config.toml
hidden_size = 768
num_key_value_heads = 6
hidden_act = "swiglu"
rope_theta = 100000.0
rope_fraction = 1.0
attn_scale = 0.0884
bias = "none"
tie_word_embeddings = false
parallel_block = false
init_std_qkv = 0.0175
init_std_down = 0.0
optimizer = "muon_variant"
schedule = "wsd"
Each number is 128 + 24 x the weight over its row's rms, rounded and kept within 0 to 255. Layers, rows and columns count from 0. The size above them is the row's rms in percent of the matrix's.

# layer 4 MLP gate, 1536x768, rms 0.0699, rows 574-579, columns 384-575
size [ 98 102  96  99 104 103]
[[157 131 173 176 137 182 178 127 148 121 127 129 140 147 181 143 149 118 109 112 122 145 147 110 143 162  92 129 156 151 152 107 110 118  93 102 132 126  71 151 140 116 164 165 139 126 133 137 139  98 152  98 154  98 143 147 129 158 133 154 119 115 117 100 134 104 143 139  91 119 117  95 148 119 150 147 181 149 146  65 147 165  82 108 149 111  91 100 144 136 136 137 107 153  55 122 124 131 125 127 138 126 141 118  95 126 111 106 137 142 126 110 121 109 118 134 153 129  96  93  81 128 112 106 153 133 163 118 111 115 149 153 115 100 116 121  90 140 104 111  85  79 148 166 105 148 152 146 134 111 157 107 146 134 159  93  90 147 161 109 119 139 158 125 133 126 120 118 130 161  99 103 158 131 167 128 108 115 122  90 130 132 145  84 117 142 160 119 107 174 114 131]
 [153 118 120 118 109 162  73  98 190 165  99 155 145 129 118 174 111 138 126 126 140 124 140 112 193 124 121 121 134 124 155 165 120  92 138 121 140 118 132 133 144 107 163 136  99 101 157 132 152 134 151 144 104 116 132 118 189 153 125 168 199 110 156 103 106 139 138 153 123 134 115 121 138 111  99 155 156 160 137 141 113 113 130 125 123 129 124 173 157 125 147 106 154  93 151  67  86 112 138 114 120 101  79 122  94 110 117  96 111  95  97 128 184 147 100 109 133 128 160 184  85 103 140  89 104 156 165 155 146 121 165 127 142 183 137 109  87  70 112 136 117 149 123 113 179 116 107  96 125 147 197 109 122 162 119 166 109 152 104 128 124 130 120 165 130 151 146 128  86 135 148 136 114 129 101 136  81 110 130 106 146 114 119 112 138  79 120 105 135 141 119 127]
 [123 139  95  99 102 149 106  65 136 145 109 127 155 146 153 138 135  85 132  88 132 118 151 150  88 162 154 130 164 177 121 145 108 146 105 131 101  89 102 138 158 109 155 105  88 164 119 105 126 136  97 131  96 145 118 153 117 134 113  97 141 138 119 110 165 127  92 121 130 144 120 124 132 158 103 154 100 120 144 161 130 107 204  83 111 158  96 153 199 149 118 150 129 147 122 125 128 151 111 113 129 146 135 118 139 150 108 125  80 140 157 120 163 121 163 154 194 124  74 126 101 179 150 118 148 121 125 173  99 145 105 149 141 134 103 150 132 155 129 131 104 111 126 147 133 116 105 109 155  96 127  95 160 120 128  95 132 187 123 119 132 160  77 139  82 152  89 130 163 134 142 104 122 101 151 145 102 109 130 171 131 136 132 107 162  92 121 148 121  81 104 142]
 [144 100 106 111 118 157  95 116 100 180 127 102 106 159 100 127 137 125 164 119 150 133 116 112 103 134 134  84 102 123 102 108 157 144 121 147 109  58 124  58 116 168 143  98 119 141 124 142 121  79 148  90 137 191 146 138 113 123 122 103 148 106 132 116 103 123  87 112 131  85 146 143 145 130 138  97 119 114  98 148 100  84 134 118 119 132 154 142 134 166 156 108 121 137 117  76  97 170 118 118 144 189  68 134 114 137 134 160 141 114 104 115 115  58 114 164 128 104  66 109 145 117 110  67 119 115 105 126 119 148 111 138  90 150 147 103 132 147 158 117  83 142  89 158 107  93 119  85 150 131 128 169  98 140  99 118  79 152 154  83 129 124 153 141 168 149 127 124 146 100 121 117  98  96 151  83 182  78 154 119 114 105 122 140 125 135 103 108 133 138 147 142]
 [ 95 143 122  63 110 148 110 123  97 154 165  79 184 112 137 108 103 132 143 113 121 140 134 146 105 173 145 122 116 158 126 184 108 145 145 165 174 114 129 127 114 123 136 127 124 111 108 162 132 124 142  89 141 162 133 118 111 161 130  96 132 126 129 125 101 135 109 153 131 107 133 166 120 132 114 175 124 116 121 141 114 134 142 152 188  88 115 136 111  93 108 177 131  54 159 109 117 124 147 137 128 148 156 143 144 115 122 116 110 141 102 146 151 121 114 140  95 115 160 105 146 141 112  90 161 116 116 119  92 140 129 164 134  78 127 130 115 114 143 122 115 100 108 146 106 132 169 134 109 170 111 190 156 165 132 149 166 138 161 135 182 109 126 113 126 140 185 114 103 113 100 107 138 123 102 122 175 117 133 119 156  98 133 102 157 116 105 128 151 123 130 133]
 [127 107 141 116  96  90 138 101 110  86 143 110 140 101 120 139 148 106 144 135 102 163 134 113 158  89 144 135 121 128 101 140 110 115 114 100  99 146 137 145 138 145 174 155 114 174 130 151 110 133  86 122 171 158 116 146 124 193  87 179  85 140 116 183 115 124 145 100 139 133 169 148  87 177 142 140 132  98 109 130 134  94 133 169  67 141  91 128 129 125 121 109 110 152  77 151 167 145 133 127 144 177 144 137 108 140 131 153 135 110 120 150 131 152 127 112 109 123  98  90 147 160 148 100 107 136 167 133 135 125  81 135 123 127 114 178 101 166 157 128  91  81 176 122  74 139 134 141 152 147 102 111 138 106 173 124 113 110 153 105  98 158 104 158  98 104 172 130 114 130  80  66 115  80 151 165 100 140 117 140 133 170 128 149 150 146  89 173  96 101 119 124]]
# layer 4 MLP up, 1536x768, rms 0.0747, rows 574-579, columns 384-575
size [ 96 102  99 100 100 103]
[[126 131  99 138  97 132 136 131  80 147 132  80 112 117 130 111 149 114 165 117 165 125 146 115  97 126  88  72 128 101 145 151 130 157 141 117 137 136 179 132 126 134 109 151 125 139 110 100  70 165  95 121 102 126 143  85 113 157 144 115 133 111 118 164 138 134 122 157 161 150 145  75  94  97 155 112 157 138 108 113  89 109 100 128 150 134 172 120 109 138 141 117 127 117 137  98 214 139 139 111  94 129 131 177 161 132 100 137  64 119 133 179 127 112 103 114 138 155 124 160 106  87 135 134 141 166  88 123 143 124 122 102 139 149 131 101 113  97 112 120 132 125 131 129 152 108 112 106 148  87 102 159 167 116  82  99 133 166 134 147 122 150 127 124 123 103 116 117 117 123  47 173 129 146  99 106 165  94 139 143 158 146 134 171 130 134 159 148 151 139  78 116]
 [103 119  85 109 145 113 169 117  92 122 167 135 136  99 108 133 124  83 159 104 142 142  99 140  86 172 161 161 109 140 104 129 137 166 143  96 130 104 137 170 143  99 125 146  93 165 144 130  72 111 157 150 104 153 145  88 129 153 112  86 133 158 108 104 122 137 148 144  88  97 155 138 157 142 100 164 149 135 121 130 126 147  99 118 132 146 115 171 147 143 146 125 100 133  95  75 156 128 167  64 147  87 150 151 128  85  98 109 133 167 133 144 133 100  46 159 108 107 123 109 161 178 120 150 122 108 120 156 116 162 123 210 109  89 130  98  93 149  88  99 113  94 106 143 124 128 116  99 147 118  65 129 151 104 186 127 149 164 117  98 197 113 126 142 132 106 145 139 155 130 137 132 145 121 143 168 149  90 119 145 121 119 103 117 102 157 161 101 168 127 138  85]
 [128 177  98 123 164 133 114 155 129 159 137 100 135 154 101 150 166 148 135  99 131 120 122 109 134 159 122  96 142 112 139 127 139 138 141 162 118 142 166 116 104 139 120 184 165 121 132 136  89 110 133  94 114 108 123 137 145 170 132  94 181 113 124 186 108 147 161 105  92 170 141 134 139 143 168 110 136 148 118 162 156 130 129 135 149  68 136 124  60 106 134 110 162 161 156 132 148 152 132 162 105 136 150 119 115 118 101 122 112  95 120 133  91 139 115 167 149 105 170 145 116  82 115 116 113 156 152 118 106 126 150 114 130 125 117  82 125 151 147  89 126 154  86 125 140 155 128 161 159 125 119 112 137 163 119 120 120 131 154 130 115 133 126  89 144 110 167 140 100 129  96 107 145 123  90 125 165 141 113  85 122  67 128 151 110 171 139 113 121 149 179 150]
 [154 107 118 124 115 122  98 104 113 106 134 113  79 114 162 125  86 124 165 121 161  96 101 126 141 116 163 108  78  86 147 119 143 146 111 126 115 117 103 130 128 175 133 164  92  92 145 156 161  84  97 120  92 129 133 170 127 124 111 125 156 111 150 152 102 116 119 112 148  87 116 168 133 133 141 104 142  83  96 139 149 147 123 115  83 126 140 100 120 123 168  99 112  92  99 112 109 100 139  81 103 116 119 120  87 157 118 152 150 131  73  94 143 125 130 113 109 110 124 110 132 117 159 122 149 151 145 106 130 146  91 124  80  94 166 108 103 153 164  89 127 145 160 129  73 142  93 110 113 107 128 152 119 123 125 159 107 154 116  99 130 118 140 191 139 155 107 154 158 131 124 122 106  93 137 115 124 100 134 164 126  83 127 105 141 133 155  78 122 113 158 108]
 [150  95 136 119  90 159 128 136 114 115 134 146 120 152  89 137 156  89 125 101 120 156 150 124 140 129 150 123 146 156 165 143 146 124 116 114 114 123 111 134 131 122 160 175 143 103 129  74 139 121 147 150 159 113 166 137 137  97 157 119 124 107 150 155 105 135 110 133 147 153 146 113 130 132 150 135 121  89 162 141 100 143 122 100 120 126 114 114 120 170 117 107 116 134 109 128  92 105 126 129 152 131 130  95 154 100 137  89 116  92 130  81 121 119 169 118 144 115 143 115  71  92  79 133 155 106 126 147 143  97 138 124 110 161 210 118 166 141 136 159 135 115 129  98 121 105 150 161 138 114  98 133 140 143 178 103 137 160 106 176 152 150 165 126 143 133 140 118 155 133 138 144 147 168 124 156 103 102 133 128 148 125 107 162 161 124 153 116 122  99 153 144]
 [136 124 164 130 141 144 128 125 145 130 105 105 104  99 122 127 148 139 140 127 109 113 135 105 111 124 102 136 108 147 146 140 146 110  78 112 118 101 121 118 114 131 104 129 131 130 132 113 117 126 151 128 122 116 142  96 148 131 100  85 154 114 155 101  91 162 146 123 135 127 115 103 108 130 118  95 130 166 147 150 123 154 157  92 119 137 127 105 136 135 139 140 143 132 154 131 137 146  97 150 155 116 134 130  82 128 139 116 148 103 127  96 106 106 125 126 125 119 139 102 104 166 117 120 135 114 141 122 172 103 142 118 128  89 129 113 125 122  75 116 162 128 114 118 129 117 116 149  85 121 124 127 159 133 118 156 150 100 146 117 104  81 114 119 142 161 133 145  99 102  96 124 167 153 114 113 110 160 160 106 176  96 139 135 135 117 130 114 146 111 153 179]]
# layer 4 MLP down (transposed), 1536x768, rms 0.098, rows 574-578, columns 384-575
size [ 97 101 104 100 100]
[[122  95 138 152 135 111  79 106 115 102 135  74 109 131  95  83 134 123 117 114  89 144 116  90 113 102 135 143 130  91 120 109 155 116 120 136 130 135  85 128 148 153 133  83 122 118  86  98  95 152 139 173 131 113 136 114 134 136  84 148 102 144 159 100 140 109 107 136 127 152 139 100 124 125 173 137 136 148 102 112 111 136 117 145 116  85 118 104 136 117 119 170 140 137 122 143 157 150 131 145 117 125 104 134 161 162 122 140 138 166 130 148 123 177 104 153  93 101 100  90  87 135 158 107 128 119 150  80 135 116 151 174 105 127 117 137 137 100 166 131 138 133 144 169 112 140 120 146 137 156 149 114 126  88  98 122 125 112 135 101 118 111 124 140 123 172 117 100 151 125 110  88 140  88 128 177 165 131 140 131 161 117 110 143  98  97 145 111 129 177 164 126]
 [112 126 124 162 149 129 103 105 145 148 111 104 156 124 114 149  93 140 133  91 117 116 101 138 104 128 113  96 142 140 156 100 113 143 134 125 138 152 109 159 175 126 133 145 112 118 107 125 128 139 156 107  98 114 127  92 131 117 117 120 150 144 102  89 103 150 157 178 141  96  84 158  99  99  89 115 128 174 142 138 145 126 134 110 120 141  81 110 147 170 133 121 115 128 142 114 125 127 105 125 189 132 154 159 151 115 122 150  87 156 113 128 135 109 150 133 140 133 129 154 144 136 159 172 165 168 148 166 117 134 159 136  99  93 107 117 160 134 143 100 150 144 134 148 172 162 102 127 152 107 152 147 124 165 169  69 141  66  93 101 126 119 109 164 112 127 155 132 114 122 120  83  88 109 122 147 145 104 108 122  93 126 106 155 171 117 178 155 115 129 122 143]
 [117 120 153 148 155 151 121 168 158 132 145 176 156 126  98 129 132 145 114 168 129 168 135 124 131 124 156 110 124 103 112 108 123 105  81 128 119 154 119 125 123 125 174 160 102 100  99 125 111 154 126 106 153 110 147 170 179 143 140 127 120 135  88 115 159 119 133 129  87 119 126 148 141  96 103  98 137 151 126 138 127  87  56 116 169 149 137 133  94 120  94 125  92 108 115 118  86 127 161 153 112 105 154  86 113 100 148 132 152 140 135 145 117  95 163 102  94 128 165 145 111 111 130 130 101 126 123 125 115 146 158 186 136 115 114 130 142 129 146  84 112 133 126 132 133 167 108 122 123 151  85 147 134 154 149 114 114 115 101 101  91 134 182 160  96  99 118 140 141 142 145 113  99 123 144 115 160 142 164 127 115 135 123 111 117 160 116 110  95 190 156 143]
 [125 136 101 127 166 155 119 121 132 118 138 141  87 100 100 112 166 125 131 125 106 146 117 128 100 110 145 143 113 155  97 144 146 130 155 124 123 188 149 146 129 136  97 138 159 145 134 138 100  90 130 124 150 135 152 147 109 160 114 126 148 111 173 159 116 120 124 135 168 119 142 129  94 110 126 130 108  89 174 130 100  88 125 151 149 141 132 131 142 122 108 125 140 114 130 106 156 131 195 140 138 112 138 122 132  77 118 180  52 154 142 118 138 156 101 121 119 121 139 117 126  79 146  96 135 140 110 125 142 161 103 145 156 128 174 144 144  81  66 125 109 104 166  61 100 111 158 149  86 151  79 111 118 121 174 164 128 137 143 122  80 134 170 146 151 129 134 124 170 130 118 138 120 154 130 132 170 130 157 132 170 139 121 103 148  93  68 131  98 125  87 130]
 [116 135 151 158 134 107  83  75 109 115 126 140 133 141 132 123  97 132 144 139  83 178  95  93 122 111 163 127 120 155 185 137  85 100 147 145 114 153 113 128  88 110 158 155 165 114 160  92 144 133  92  95 111 160  97 104 130 130 140 107 146 148 152 101 141  81 126 103  96 123  84 108 123 106 147 134 147 148 142 172 125 113  88 153 137 122 150 144 111 119 100 137 128 137 115 164 169 160 128 120 113  90  86 122 121 128 117 140 134 126 128  95 137  97 163 113 152 133 135  93  93 143  89 140 128 100 153  95 121 163 150 103 149 134 145 130 166  97 129 119 149 130  81 160 102 156 100  91 167 153  79 108 141  95 149  55 114 122 128 133 158 117 107  67 128  97 125 116 154 149 144 132 159 152 132 133  94 116 145 125 117 140 135  63 141 150 153 117 140 122 145 155]]